Weights of a small GPT-style language model, trained from scratch on English Wikipedia: no biases in attention or MLP.
Each number is 500 + 25 x the weight over its row's rms, rounded and kept within 0 to 999. Layers, rows and columns count from 0. Numbers have three digits each. The size before them is the row's rms in percent of the matrix's.

# up: layer 3 MLP up, 1024x256, rms 0.165, rows 644-670, columns 0-255
# down: layer 3 MLP down (transposed), 1024x256, rms 0.154, rows 644-670, columns 0-255
up644 122:455480463521506537489521482489491489502507466515506502499479510504504502512513488465505464480532525494503472472480507465436486460470543483552500510511500481495519505492574498532517495499461518462520474508499494515488523501536483504472448503482536469455543467530500512483513495525492511498487476464503446504481533525558497501568488510474483469479517522435529520470466464502509527497481457511477463478537458522431475529506510495499480490500447492483528490488457507499485569512495515455495470538508495522504473490489515490474516476543496508486557547482505525512466530530561493515478506496500493525506517457566515540492498513499502479515529500482506514475511510506451534487522485484500514480479504516501517482494499499491526498493494466506511519510487522486472477491493502
down644 110:535483517509472488507485445485492440464486505486471541509479491527459511450561509499478506553511522450466516514491485494484502487471541475505491522486481510488538467482511547487490470525489499443495493531574473514469513479521478509507523499483506487486520540531525511506481502512501487466495494479542514495495462512503527496477490477509512519497483426520497495485551465513531538512509474537497495534496544465511449506454473514474485491473480539524532481443500457493473527476507485513550516479490471496498486518468506505447500500511499496509497476499539530510500493496524481515506538496493484500482493470515550487549444535531491528523491491504486509502523493506465502475505535500490486512505509477488501518517479484486486534473533448475485485508581481506521482498478487
up645 096:520502520503492481477492507510488517491515521485524497467495511494502462488502477457514498479495460494509467469498494534484459451513544492490503446483523498472526450500494502522538497463501504517491496521495473498485519531436496531460471520505504501545539494554512548498521489517511530485510492509517509516487451527483467505506480512511505503484496456521525484517532501454518572541546510504486550486478479491517486496483575518533466485489488496499542522521510535467527495495461492505467513466498507518458545503504549508507485485493461431468523499524493495528516509498517528518531483491532476494463480527525536525513509492457484448497496484485495527522471487479510475492512490500455544494544472468475422500490469492490518477551489494526522484503462521507507484523489490
down645 100:540533475501487506486492481478469461489495501494546496486554549517479502521496516485489489507501504543460479500526493469505515451487491465533532516503533474478480509480481480468553459457524527488496447516472494515508495468518488458539465557493517489474529483502535498498518529530524517483514492555516518498440474473506498473475476498533492473483508493473482536475484434499500547493497511494517491490483506453487505546512524520479545545499494510503485506513486445501511511532550485487505479513495472458528518499482474477494474532467498463499511451496508536492572490513472520431484488519512491535485513537498485529509484479539515496524481497481498510455500483502524485490490552475514495535529492508520475455516480494483516505466501483500473469484481497519514543505499542
up646 107:473504523459506525520489503520461480499494484519487497518528512502512533489514486541536468526455483520529504550455527476497497507518513479550479512466500485470527493530520479492515497514466496499503524512566492490523480495484498429514418486491524489504486477470523529508485547477517552520539476498503520457451510516470498519530513520497482491505469519520486519495497471507498527505462504466454516529500536498506524541485556464503507467479513540499501486488451523505490537439506482488507524494498511533500440510485542519491487489464498483450506463462492466480491484529489506539523476504493542498484491493528520514510547513482545519508504475533508478517480468530471473500514503461475479503491469509529461488532542492517525528535484501541488531460485500484492505496541499
down646 108:478501520493524478509488531499545499488520512477466549476517510502493518463481505530502517494490474496511503465519505516486483479493476516519472466471482508467497498491506544509498503526521480508527536465532511508501428533477498490492538513476481519533462482465515491518525518510503487539521446469502497486464473497490467469534506541490502479505488521523504464472469505558530555503484469515513478532486495504503508493523512511444520512465436514475515497479504479467481495460489534532460482527517507469526505532512502547499493513490507556509500479473456548526475478530519501494494488528495455515487491428470445506486538478488543507524533476488513478476479492519451522516545478518493483478531467531517502482501426484493480455484506491505508501516493524504504484459540456
up647 105:497483491510463541512537453536492535475514486497447488517558522556466456478494505499530478481515477484494493507460551448491496496519479486511465466518478490481482491473469501537492471449467476454515509560541477480527462498479509498535508511510531539499477517516506555468540498498503488472546499516481492473476512513477537481499512516517452480508477491515487465515502467504501494511521458524485481516527505549486481505509529533497527510516485503540471514484508478510504491490539516532505496497495476478527534459497521519535468471487548494487504545508512450559507480495484482473497539501512498479528522479510504530466527510504480512501474536452482496509501486523502496542479478532478497501466478519485484448467486471499481467475515496470518537499483534505508526529564477
down647 104:509469499474504465523494526503517486517535464514513481518481484472488518530478475519502513506452491485508515516473511507528506458487508521511475522516500511519513491489503473509492514530573517506509463518513540503470498536534533481456489483532492550484487496476499553527469516511478435518492500492474472541472520468490531471531492517462493489486559461509514514502496507453507506508526532461487492509478479447521479508502503491483489519478447475472494446534512515481443504499550513551490543476505491482477498510507509507529504512534524464492522541484472464455531520539469510539502498453483477474507519510512509508511493511502456541482514452522481502518518514478500511489538456519479486499504532472500512477507492549504564575489526491459526535512504490479499509497512522
up648 093:479504503529527502485475508503526459506489509532487512550497476510493486489480455500448536470538515459504531462489508526494495498445495453477522501507516454491525520471491427520488504547475537483487486506521498509484487524473507433484488515485498534524518495496518496502473470498504537534522527497498497476474512467446462500515493498425495502524474518517484498474484485501475470494504491451485523538472507522530520486478468521489528502538495471512512501482453482489457487510449490484503522522502546492494498524471481508514539511520540484487483498474506546511507537523515462443519483561540517487484487510516500501511538474473488509558499482527533463529509504533495531440463487511500529490541475480495511518475527532495533467491492513486495459482457523495472492493476517
down648 096:508510514483460550482490563493489520504485484536509534497497499521491564477509520501477487503527480493535476487476483476518514530532465494463502477490497461463507533457491527487497526487522506532520459470499509549499467484540476460501474482483524514523499495497512475492491535522549494522492468511470555513527492527529512525514488520504525495440474454512452483498485439487496471510497509502551510538510477529556473493493487519518511480499531519468527503513406502508466524501481529469490514507488465493530512529475488488470511454496516463508477552478454528468568506526499510515525504489494509486502457526468455532474495477497519480487495490518518502478545469490499521520531515482531522489511512505494480488491519466497506511484495484512478506539481477488479511469451514
up649 094:525529479513506516473547522505517469514501456486551513518508543505468529470462510510498469525489508502472502504526482510510465511496521513520515450488477485505484530489507466508545486495470514534474463467472535501558453523516523506509489522527541538443529531503467466463486507524498488508466482494518532528484503484521481543509507497487505473531500501505449488514484489485523529501474517531505515503491453515491513471464502510498511529445542540516484485488509491438481520544470508486546447470472510534485496522512491494482490473492522475475477470492496501494458514545511450464485482506455472486521498539529496493490526487455532516484509523468490493491570478498484486471501511487531474486523489531491538486483493541479545508507486513518485454492447463506514472495456501
down649 096:465468529518510489527471540483516470501563502495487493512481479504498495520495509560538503495558497509518448498470483487463538528539557511476491491483496533486491519472476485494474489496502463521471513485500506487538486518497518498488499527506542466498486495531506496526479517451550481522495494493482511519557526505500526513496492503516473512474501536531510468494498497489471474517480538510481483501517520539532503493506542494522464459495567535461504479508551531485491518509486534488510472500492508527482491483454504504490500508530503471494508461494535546511530522438494492448483507493561537502540462518511478505465523570518496521499498448472542526484496491527504490502519452496524486490476489499475544505480534492474493540513510477510526472513499518470498471454548474
up650 100:510463517490481509492527536514456518511525477484475489493544468466471456492508548451506507496489504492502503516473488464529531515534501513479527468469474469518470524514501534485531468503488471479508543483508477470528513464518514498506464522502532476544503438481524544505495461464512509563471506491474521502504511506497506536521534526495503495490480446493463418491512532500476511502535459450518478511510503508503511460471477500522469470532506476503521524519516525488540481503488512459528496529527515493476487520530525484501532486530472491490533539504505508466472519542526465502532533530476504522500526464531510518452535537552482509483525488435486513525504511486525515493498522551499480498499524468492529522499473493535520502519500458508485511490542516507467505467500480
down650 100:494556490493451477510498508512537484494516448469493545497508518504477518545485518488490467466418529486503513531477462475508515528493492505502530452502498503489485482486471519477543470487484528484457531505478489473469509445514513488508499513487492488519479476507541516479443505504513533511509543525455510511494518537463444482494536483502482478470512492498531461552509546477495505491491446487506463511514516505472507519531512537468514500454505537534477504477517463490502491520490530496506523522482488476456509534538532484483499467532508535500564498508474477468494509497529446476476563522505514519521512433490490516490520505476477488496503494479506499474475463472513527505522456488506435478495483498511491490520518520513518517503531524505505486490465525482455501481487506
up651 098:476493497500473561480503517512537484502491475511510486477501533554510483468495549543515490512550511451540476532503505548528549470485454510510490498513468508459518512485500509501500508493488468540495520475491487476498457471528506500494513471525512495477476544467518497471497440506441475524490490466521528480484524534455506596485478475491477558489463483475537514463468495511502496475507493522509539504518508487493453492498486525490531521514520491510491473525486513488518490439506492468483458469507521499530504521513529500466520521467486458522505505477452486469474527493488472534484537487492544517506484515521502506506495494504502505527499508476500506565528535477513521483484521533514519453554501539498470478501476509495493530467504534498527491511481490479472468515515509
down651 102:489535525491479460491516500482456499486445460460536467499527466501492523498474504485499457507536445543553520502468456459496522560470520482524503493486483534548503495488490471507519506481550514502512475492523515500478484508479488515500472461495482532473506474488487467490507452462482488477499517479483509492511520507505487453460509503484534553464531476508544518507544518512563473477479486479494527534475494508472521525518490519470508501511508491495466477566438507488522496508481472446489520517481478515488497476489520523440508498463498516481501484474494515499473510518495497521494530517473503478488497489496532506498508500508503485499509528480519436511546511503458503503513519475483499509520481469526468493506523517505513485527504507501525491465464496490529570566531445
up652 096:487489490529486480495493489503533494523488507467500520479495520504534489477471470541495444470493514498514467463494492483525468475513501502454490512503498554514522534494544518508489478493494492514506522494475449519481536493509467518461506502456486503534532481489475547476526502529518479497547514522498460496462450525513470466474533525532523502507493456551546494534502499508477511526507488477498490512492492505478460491503498524440463497475524469505485500520502504464479521470453502511511510529511521555489513507472522489474534511520524475541479542506494479512499488498469474519465534483461484509488529498502441478554482473496512501514529518520542508506446495526553508501470524540467524508474505486475485489462472498508475455525568545522505510479471518530468464505464465
down652 103:506478500530534493545543515517490476501505478497460523516502485475561506520540505510492512518515485488519518540530501485527478499466513530466525482509537463493516537494433480487538514541504470474511471505475533503547493470459545461476470511518475532495514526547487459468469487502480493469465521485455482508486503506488518538480518507477523458517460507469486476491520474485553496488499512473467509493471527453477501505488478467503578533509496495504504471498509482489515479507495487487462485528491499439525487475506475539508477524501439476484474518458511481468485473504503542510518478493503502495478440513525524512445467491489477480495495506499527514505548486497509495519477502470512475537515506501484549477530526504452507526480483502501471495490520514509502569484527528
up653 115:518485540530452551473495525520490512540512484504496526510480516516496533488493503505512491490488528497491496544505510475525486499489474475501525533506539489521520526481490460403503483511493517493460505513523565482532474491523528489501495483525487436490521453521488483531477495535497477509482508537502473462510467511485483498508514505479487503503464432455513489500517508541508528502503462492501493512511516467482522483463473508475500424496499501505519519460532516470498522473521480493482478492511483436532528554530471505488474478542462489521529470510507531481505476498520523471537473489478455504509512493468539572543516515503500532502526508479470499466471469474522498507528468517504492486545479512529502474504550508530498462510495511494500536521499513517521526532519526
down653 101:472503519472552491511501508490491506550488535520551447535500470493531460473511486477488468525438530520513535480528478504513506487496504506480483489535483489466524483526503513507524534474553487523524496521506476470486524490473497503500494507528538533488510544500493452517519487539512483479514486501485487476451520512503521492501414525546494510512524491439493501543503525524512526449531516494503486481466493515467484460517433498517463486512497548501476505479452485516511505492554484481512514477496510515451489546502519479472493496512508472486494539518483494530494488467488539511485536504479498520508523486519486464514475514500546519523469482482482489521504524498522509517483486506476468472459494447512448497532514517510490489493491565545493514473508499501458464529535509
up654 098:517478505442478500552468491500520473505529536510478530514452507502482504488525469511474491501557477468533536535472538484525501526516503483488478524499486510512513494511496436494505525513490539482477497513483483520485520471475490481512510481567510495531491476513462544544462498476494486466510476471529495518516507493453500490521510515502501499520495537467499502493468526507517480509499523469510503518502509538482537550489496463495486467501478502497491540497472501483516454500495481440511507481473517510508467513499456529499475531511483497529487489514488490453521505504503499524503480510495527555494459506461496461489510573498516465502497492505515482448502475479483575531487491497470509473494533493479516512532516549524464513494498455470542499538435510470541460548473503
down654 100:529509451516506547520536554452534500516529486499484517494444506443492449527493531533510504498449473536537497481519509475511529531470473509477522469493466476497485526472518531495500471510466513475464531529508531504531517509549517492501506497511506488446475532532475559517509472477522485541473488493498535496517507477502513479504512497499499504507504499556488533497501510474552488485525515461511470538507546502518541466477498455496476515492488503531499548507467499452484503533482480496467472533496507543535486506464541488485506517455500529504493492505481513507476505486485450479512506494507491506493480545504500488513513527489495557502453473531520430491486505522487547464473509469508506492503500519497563502495484523507531571488495490511521507493517485493478488485502507
up655 096:494528518531550476491484450523487494507500501497463435495556466515520490464477563556465488456572472533511475535475518542497520506510483525503480483496522523503509470455469515517486515531493500541538514470502497491534516481492534489457496450494538469519492496508538524461493508491517520517508521505493519496471485456527486484515519478511527499482437537480515446485486478467512489525543516535513505499518478529462563496461444507493478492530504504486521529478494506516520523459527487531460519471495523488524513439482520486476498516517493510490530497486541493494483544494496512518512504496504518506486482509508482542473480517515492503502465497507530499518543544494513467474519451494479533495502530503523523488520489499496536482492514495531480501473471463476537474493517508
down655 102:505490504487524489516481475457487489504494507469524523480508465466503521484530487498500456484546529490506497465483502509511427491489547509482479523476501498479518479490504483512493473470454458460539537488481441520461513500544513498455508507492489477496507469517498516474471495504481490460503531504489504508477439492494537526513485508493476520533514456460527510445456510501494502476477483489483522545465508468506516504482493467507485517477504510519492509527455515475437527494508495522486456497494519520461505450532510514493530527478510493482505446533503487521503496447517472504493537483489473536444541515494465522542502480526531482532511534457530468509502493501482500497503535531518500542473555486506487428507475528494465524524534521504443510515522502533513488498518492
up656 105:506492498469486518496511545517476494521523531488511469504502507525452489447479550441519556497501517509497474498482519498522516439533526503504494507549520550499494553522499457474464473532498517489494467493476516499547495486474523490478495467510499481503525488485466500545511520471505425489493505505478506483438481502512475497500504460482502519530495476513468491521521483516488495515513519499512512478478524501541515485514462467559525452534517478460496504469522521465488508525557479482511466488508498482489485478483496543479502530482510500551483468502500479517540494508459520525470512523503511532524500529528466540524509515465524514459502495522524481447525537501493482471522486492482494519488489558524516510508503438468548498519475529510493463502473542534506498489503531
down656 101:543505487543497508535480479502486533497540504491484488484489499464482521488522492521446475523497494533491497506508481482465490511527549507469491541450493509524495524500489480495482532520524463503537522472520529463479516481509519529515465521551445466507548547497463490498489497477504496485520503452505452523514489475502528555485503478494488478522484485454540526500490516496462486510493531560484487476482464550480488501501497510495493539484569504511509492520457496524528515478482479468470500468506517547518504539482509493472521461495512494532483495506493499484482517508515475468523479491477486461477474491484509490475469472470504509530462469503497478475546504506446425496486530419526482515466497470522544529491532527497488486522503482503527484509511542507526500535495498
up657 100:472507500506470476478534483497462501480499528480472500503480493514481518455496504523482513492447509503481484488470495480477494493511485534478486504461528491485543481486500546496512467499522492487529538547537485506508513503455471516487510507456468487480496465525510492506495448478548530539486539487521511550481490507521505491505519497493459452497472500528542530488517516478480457545505558493477499493494463507523510491531494509502525518485516536506505533489507517473515448499482497492491470514503500511475557503526479536515510558518483493455522520471496552516502479526501483496468482509494508491503518553454506532506506504558557474531468494502489540531494521536534446468471535567491495508463519518479551463473465499508504528513542478514476500464521531489483474481472520
down657 095:507499498499449491479520519557543474552461471473489511510508520447515514510488490462500493518490550539484505503508524521502527543494503486476533503489475533499511511507505491526503516527497504490498487504478490481539531501499471498505486524510533495465523509491477524489502515472512533528499497483494515469481512520522480490472499494488539534492477524472468469512493521534507506498460471517527507486478480471525492508517519497494516512519577491524480480510484469528520534501525523473472506483500487501496485485529553468476468476513511534515468464466436487455503550475498501462510540539491484528454468476491487474485495520491475497513482477470501478488525557483436475518496490458456512527538476484506516574471547558467506489485483493487528493534490503490457573510469492
up658 100:487532465456516493549472496495453497512525468527510498542476465515484509476482488503503484532477447506531497510481508466489542535521459520485492538491548501464494504507503515477525467514481509527528521515498468532494489514490497548460495482549454532532469496510530499450533476530495498490473498493517498480536469499492463520546495471492507514505513520548474465511432481463497493489510473504542465510491457489550502493511473490501522483494471479474521484448480527509496501480510497528504477528474478483478486474491483496530492542509516471487487543463522472470524474505517461501535498545505469463526518548499479484448538499527553534490481518503490473520502499507482501506508534483492453482474521522484532526527471497492517516496468489451512486530544480493532523529460496
down658 098:527544524555512520487501510508560474484464508477464511479524522519504485499460527486502516478488486529526489494498473503513494498468503510514495477474503502542514491498521477524510502490465475460489466505507486480510501471500507489503512561477500501510482508516509500519474520484483485529531459495493515528516494478495512474475527497474505533524492484509520494503548462520502520486521474513479537517526480538501494555499513481511483508474516470518541519526523518485477455514492517461510532519543516549560460535480495501481512511454511516492541456536488513503467510478518500502465479437519552546474486470521494562518546492498482487530511510487555532522545516511500490495491429534492534514488464450500544492482518495484530474516516504539516498493460536523473551452534481
up659 088:514547513518540501535478488506466478544529527506467503472525470474493530512484512508540518492524507491427473497514497525536509494487503512486515527451498542499504511472508482491515487476502511482484476505504460573518479509501500516501507505489546484543449425499508508509526468458539528525512479487512521468491517499544514495488504509480499522472542562504507416491551489465525506508469498511528474492500491503455507496503467517465479504423461546441512491485525503535500516490473500483478504510488508503486520510510503468491499453492438506494516495503509511538515510510473480519482485502490515548491513515448518544512492497490542523499477497499525490533539530510478554511491513527482499505531497494503476483488533475506456522545456519513491529507514492496486511504509510
down659 081:539457484473510549475491488496507497460489487526486495499475506487475493508513502562455503522520497528502512483500503520485482549488486499559481505522484489522509500517545467478490500478495551449506505513502509476460531479524511513509493519513491517499499536482485505526471562544473512466482535508483499529507522523508495514515484475511525476537450441491484534489439527537448539477488512464502537503470479470526526501464500476526520512526539488559517539494510473511525519520510466506508484426494462543474484510498515536486492531491563533521511516559511519524515504503503497517498493471515489462507454467493492491479540490494509492498500465493512497524466478526466480503522459463532565508495509539478514488505542532517484497484497525494519523502483510496497497518507537
up660 096:499467491500510502532466510514546504497488468451528495488506490477583505448490499508471521507435499487517452481535526498520507501474476528456473512458513462474501507479488518481501476485489497469490476500506520517529511513531489489480495495515510462506499489485502486493530464493481470487517482491514532486474534531497516484508499499463499453477448463536492499517446530481574525485529520492477487485492495527498508492473483522481496474494465503486507539488504469475518502553462468516497530477542471492508474469490505496524478518500512476486481523433523517475513466534494499499526498544465497500529434519532548520474477534464538521469539510489524503487482540484517480461516477483500505480524478504518522520526531529488531451510443531530517505483498466532531497496521498
down660 098:447537530471518475511528495518476519498461518519457517494471481501469504556528501463519483501528476510479534522467525492489464505530472486507526453515518497544509471500497492536538512510563525472520458493516485469474481513467528498533496513499463527502481489487530488497515525480537517499462573503509487514502497486492461505484500512563501505480527495542519509498510488504497468485470475509492512516514471478481513499527510480524479513482476548512491481512537527514457498478509527506516500513529467517520506557489457526441500500446505515497489486535457503459475519469552462510489512478520470503509508493493479511491531516569504485559447529507497494488518467511504542521479506550487532484509511509495470459489497519536485545526523462470517527526515526493490494529499505
up661 094:506455534535484442494412483503469466508531449518465447504488495515501494474513499476551546511459508483468528463500511522499535508491483502483494525489499541484534472509501521488500484471481478493455512499475493520520506472552502473517460441495483511512520477476478513505482505460529543492500499487478487530499509474514494550531502497512506468503487498469444509501489518512475494517462495492514515489533502516490522469515486541497469501532466496505516530452496527498482538511528486481494505524483463516473492497518449539496475558507462485531542482512533476522518488506519528481507490528499519491527486536489454547521522493519469467525535473517521579503509506504466471459483496501504507488502469509459490505473500480478488547508470519504523534490464489537499479520492514
down661 087:473537505496518505486549496477517485544477515487470500515525508539514543501519484513479496496534486496513500508505520522478485447441535512508468473513476524506477487540475504509501451503498457485479486515498445529494535495479500479517452503485519525527477490494505491520509496474523529503512460540512562484503473476489497536485523515511485546470539475499490545506510507520513523484508528476519503496489468477499517489517472512520492536461506532473511435457531510424500478526496511491525471473467534524468459510523512522485496474501506500553481476524529498516485505510519514509467496510558521494527480500522470497551534490499523493478510489470540495464492493536527548478529521510545493488514579510482493521482472507491556498468503462471475528541504464544494487483491505
up662 100:509495520512491496527477524509473514511498503500527490482536504488479485498493507464489494497463521492512567485506502503515467473497463512472493468474479491477536487475482482471447502503475555496495540497520487508493520470479505533503533462477496510550496454495518560448482482509468484448540510481547515485561539469529500511490520509509507519470461498514502502534487489495494535487468493497528498494485512540507553525495501502494516500472455502508495523567465479514507507491508532472511502490488485492528494502481519516521535538492496526474500481491485536519505486514500495505491475567519460497522493488560513511475444531505523523517516495544515461533470533499533533443470482513494493482502525461493501535475557478483518497497421523506442533477493524470479501477476487
down662 102:447456511508509510491510505521524468532446492519514496488526510510455506485496516476493460511442488519505500472505473482503496506494514500502517500475510518485531461452522494523454461522471512531459509517497498546477511524480495475519496461484473509520531529510511523547478543516509462520509519534492502473516521522484472503520468499499522465476452440510452516538518516506511472499520515523453518525458506507512487534495520504494505467533479507525485534505476488493503516478503500479520503500487472483532502553505528491468538504466462506481528474520497559489488478488453514543560525515484489536468515511469502452427510538507498510476532490511515524483492514497479533437523553487525518498510459469483487505517485456504518523531499503540521482546509462473480517475501500
up663 117:533488493549488488504489450512471475484472519527438518489458480507468476461470473537486526506487533483500486545461511531494493502506488511479507489476547512452508487517508561474502501516486537538485483421545470495485527491517487525518539481545462452489478550501510506496455537512477472495540534484486534502541503524498526502490473555477514508505512493526476468540491491524510532507498518486506526500489494524502496492445478513494514496490497517473519495480479478526545511508488527499511501482498490511527520481494506467545543497534511496528508450480461482497516475471509502487466442493527507518537496473524531549508496518502481479486533490499493521537481447539513531481485490525456491505511490508517511525525505484516516539497469438529473479480489509493455482498530511
down663 098:505546500550510472519492468498502529537431491511568489506514497499497506531486518479484491525475499500512543484477450487500529503488489511502501513540484503547529491528515485507524522557488520448453482514523510500472530476478485510471468554504483498480468472499494528503501485529491458478507480471453495502500509497499511469461478495526497494479491474464517524491473518523521526535506498580484494492493494495519483473475500438509508473497527510545465533486462476549502524496536547483469477490469503502485502498530504492474459510480487463496515484471519482542546493542518459469514543488488542451503470503555487461500524500503512507490452502514495500490541511492461483551476466498497518478504516504502487493485513508490551498491494514492555477491540497483533483524473506
up664 097:486483454535503500475489506501465505494494505495528516490464512460518490523462485532517454474505492526508504492465505506534506532551479481487496540515524498494491495518509498500472483533453513485513484497506484485537472482470500485460535465532512496506543491525490530541471503458455459539501516466506528513470455526487492486526494496524524487507471491538509523434474485496535450530530493486444481475498531516532503506559533522522549533493480479461511546579509535551523549501474471504554468533485479504488522497499516487528506511535508477515499511487488491512488492483455510501489494474529512500498471512499517490474516530488520512492503513477491535477527496527530532493470481494500482481464511504472482513486534503527482518469526488515485510556502540517512432493540470
down664 102:467536527477536475466478500467500518507562511507439471472540502498543494515545510491498470533485513499481513496475461472482533505502563491528511479500495495467491505483472530482464536455554507535489502528483504492507492528480529492502515510523491483536527527501506465501491507519543480532483488584500484468499456480502523491502514506479541492531518503510500503495504530512495532483475520504500537546487445475488493477513533483513514493482510524492503521449511495513508519463485473480508507505513487513547439495501505494509513500495493472478514501490467492510498517544497458522488506519490471492475446521532486492503525494547524453507466515491479520538499522517524467502522429495467497534533517496472526520491458520445503498502514469428544533506511480505505519513525536
up665 099:489490457506442507502510484509485512484501511480511542493532484480496494487516459484479500522446488486570543503493506483513515520485451485523520513516547522507531525512508503500503497472517506506464490490469456506460462483538471543466494471468471519515477503542508504462511496523477516442469504535518497495535481494514498488480574480488447494502483486458487511495503475475475492517537501455504492505521537508473495497500537475492500486458579487512460461483466469468516465498513494480527520526505493449515492514500493506509514548524484458533536501565504474507498537513487488563519500488501513483494497473544495510494519523535479488529500521507511463488536493465509520444496536514467521500526508516471504489527495494516469521498491532525481517497464536504489464502462465
down665 103:494507512494508493480539540482503535497498511512499508475487493504529515488528495479539529540473500487491527508497505518486523494526487568505501499485521503473558489516513485516533495529515535526514494516467474503483509506464514467480504519518505528504472552477527501489475487529481525462517479540464474472498538467516492524497530521495496497447503595494565481499553482495479486451524525505490502538493501575487483473498465484520525522492522507523480524476471523555508551432504501500503454506528491508502479487443485512549501473482518487551514537512506541498498485478482502502464531508522478512489476488493493535524518517514475500485481477502481475480486511498488460519480539494480456467485488540514528520542486488530487473494515537461494508486497544472466504488455502
up666 091:506486477537532511475527494468485541514531470523485490524482443435473478538479507512505504512495499470459500536485490476496503514501514486443460492507498519497491505485541473540478519523505532514511500504498493525509490504545481490495469484506535473506470527483497491508541534526536523479537468508499506510510488481497509528487512529474462494542497516523452501496480503567485530506504513496476497460500499519480495494503486472501495520516535512516550486493442525452509508534488526498520548500485451469465494468525506487523512500511505517473503515481467479499514486500525471503461498472456527485531539495523472500515488461507440442499510505523475535575477470467479462514542489485480478457462499492491536524488555500503488545503467515506496505505486519482453479532504563
down666 085:487512514501484519490505476541487522464499483486502484492509535462541500575503495449489481504570515477502521523495510462492516478474517503462500527507478500486498521533473454508448530493513483552510522557505535512495482516483499495515517477502447470511489486483478491482539509462526484453502520450527507508514518474523491504473508477491499478490509530498491486451480498526532509470480481495511509464517497511530518509476462500532461464496482534454532484485525524543491499519456471464540511495469513488509496486469505528500489521477496463520480517471496476510492532494491533476492461523521500544484490512484525519507531504514507529518485521473491476502487520490551473487483495508496483504509511506498507428459571469450493471523569533491517543481522481498511492558451506
up667 107:510521523522490497531478517495566483473500510483526517504444522487518473498510462510522506492499499528481489494461517480540550484451480515565482522517546466458470513562519497501490462487499526522457517535493475532477488488502491562496515509499476485517525466481493531499499463521499510534457519539454484535504506450487522489471486489462487465488493500462504506495501474511528492509499483477508477505468512483484480514497485491529515528487517462525479503484501538475529498494499515467503527521473491494553525436484513548492501527494523492526488535520507517477509488502485525524502553504540433492490499513489543505542535441474470478480479527513473488510506506471496516522492502523459457486534473511494480506530511479515489500514550469541479525524464490476528497536469466
down667 107:498496508529528515553483505534483493494528437531458511518451500465527483482498491510488511445500493499517486507504516497512551517523519468496454489529559459508470517575492529483498480534508514521546529506509525526533481508498499518536496482531530486492528514527523516484528528533504544492466523470516525506513517464499512542515507495486509484493480442504554524467516456541472483493478510498478454507485532534504520477508519503568502503526485448501505531542511543514512518498458521511466511461471539469505498478472484535502536558484496496523481466533497535505481520495503511504469519502489527530496461483487524534512502493501524506515496491492461474477508507543497509481552468525467478482504490488546506486511544484508505503501480537489505499522462466519521473516494519
up668 093:510489517502559497509473518513498491505508485495528472518483467510492467496522505522453529543535519498539463510494484515512503492449531526485464514483532534506453524502545484504481490487529518519463547499509507480485468493463514459498475499511481444526518481512478480499531501456482500544504494524511493531481484536521478471489500497504505495498505504540504484542478497506492480495520561488504514491509527503485516541485556494520547479539503491476486478488534499530529485546518486523500550507428460515475522546491514520480478517497509522466511525503550507498471477464537500451463494550549519489491474490536478482507512489483491455531498494472504491473505491467526441509521495522512475462534520534566523505477465538520458514480461502507520486489500528534493525502523494
down668 094:472516479526461512510478526557504555480493478498458529539513498515557536510482477495485474494465527463505479550500516521546492491501482507511499492540520508512490482467531480488481486475475517510531499481459516464501478539512500492523498476482493535479494513526525502517504485509502488467477528468483472487488467489469540469455473492457476525519493516498520536487496514565513495486494520470506517506484531510518474464506478483489520526477486464540506523516476536459504480465510503510465499519498466543500544522555500514525463476501527544429457467483503459501518487463519539505502500528464479492522468467450476514516528496473471497523524490479539528513490461517490500530471490471481488542528517477526540480561486521517462481458524520475493519495497503493502517488522490
up669 093:515493460512522494532484516511483494507488496501508500493514507478479553499448514481491505548453517473451468522520459484515568490520512513477500495476512499492517495526504527525524491496538527504525481476542480518475497480516484528536530489484517491502491499440516519521535504519528468515552505507498481508562478508516484492495470479476459506481472486497469526432487463441517532513510496514485440536525496531491535456514480491458508508492488498483487505457522503497487495482495514495494479500537511478469529540488490475511457514435523504517548493501453492483555521491488481507473509493491510482540509496559492529501488467505509479525509501520544487541486517482496470515517487490502534475480452504534488505520508518522518442553522483461479504506486503439523520539531524
down669 089:510474509472502490464521526492529470548484521488485497466526486545517497507546469518518516487491466543545480494503515509510493489544515502498531469547478519471471501491490473509515487497494504452516484547458507529512497541489543476479471556523459497502483523540505510498502483484457505489509494443484499515447499557479540492551544522486492510518562521507500505497525509505504472482504514485526552506457498503506455546509517480489509526498487457466496478574511498492533511514513480476459521524498514507533501483533527502505550501507492469498519510495528500467502526491495483512498502472530443494457474451465539470521493516474492526477509518489502470486514490491497484507506496523478484521512552499461557519485481518511498540496555530505525493457510471535506509476484478
up670 129:524513514484534512475525527515527486479500503531515476519554493491458534522494488512508458512525512518509497563519545458507486486472514536525480525445511521501501498489518512522505509489499496507511535495487486507494488490525507477529469533502503509498507478534478500484508501511498437519485453443503511480514530508529436518527488526503513468509528487517512514538501517455530451514530494497509481489514525475470555497452518508458500530459516504494521479522474481468450480491506488528531520462516512555495449507540495454491495494510529470535497519504461527469509509482493500531515494526521500505523485471481475555507538494501498478566475485507532487528491478559510467531522490517509528465536521495488466513492470447489520469502523502538446478504488492458537521496516533
down670 119:462517506494483515507459489489488517485513518494493483513457473462490507453546537481454488498505485482512478488516501509518528498494488448501506530506489505474494483519522486506520520481500549510471500488540502502492525474495538502488517491499485510491468509470503482503505478568499522520509540529527501461539520546466492557516525525522522524473534449446485496461495506502492481492507520542505477525507546496524490480488471491484496466513476558507478479498487516494558557512468471453481496446462459482437526526509506506554523495519508511513454557519540491509476464522491508483516485512467505473477524482505531466494447488474537485495457466504451479506491503480500510499481527497485462509477525498476452469503512528484525513437543515499517495480507516485497516528509496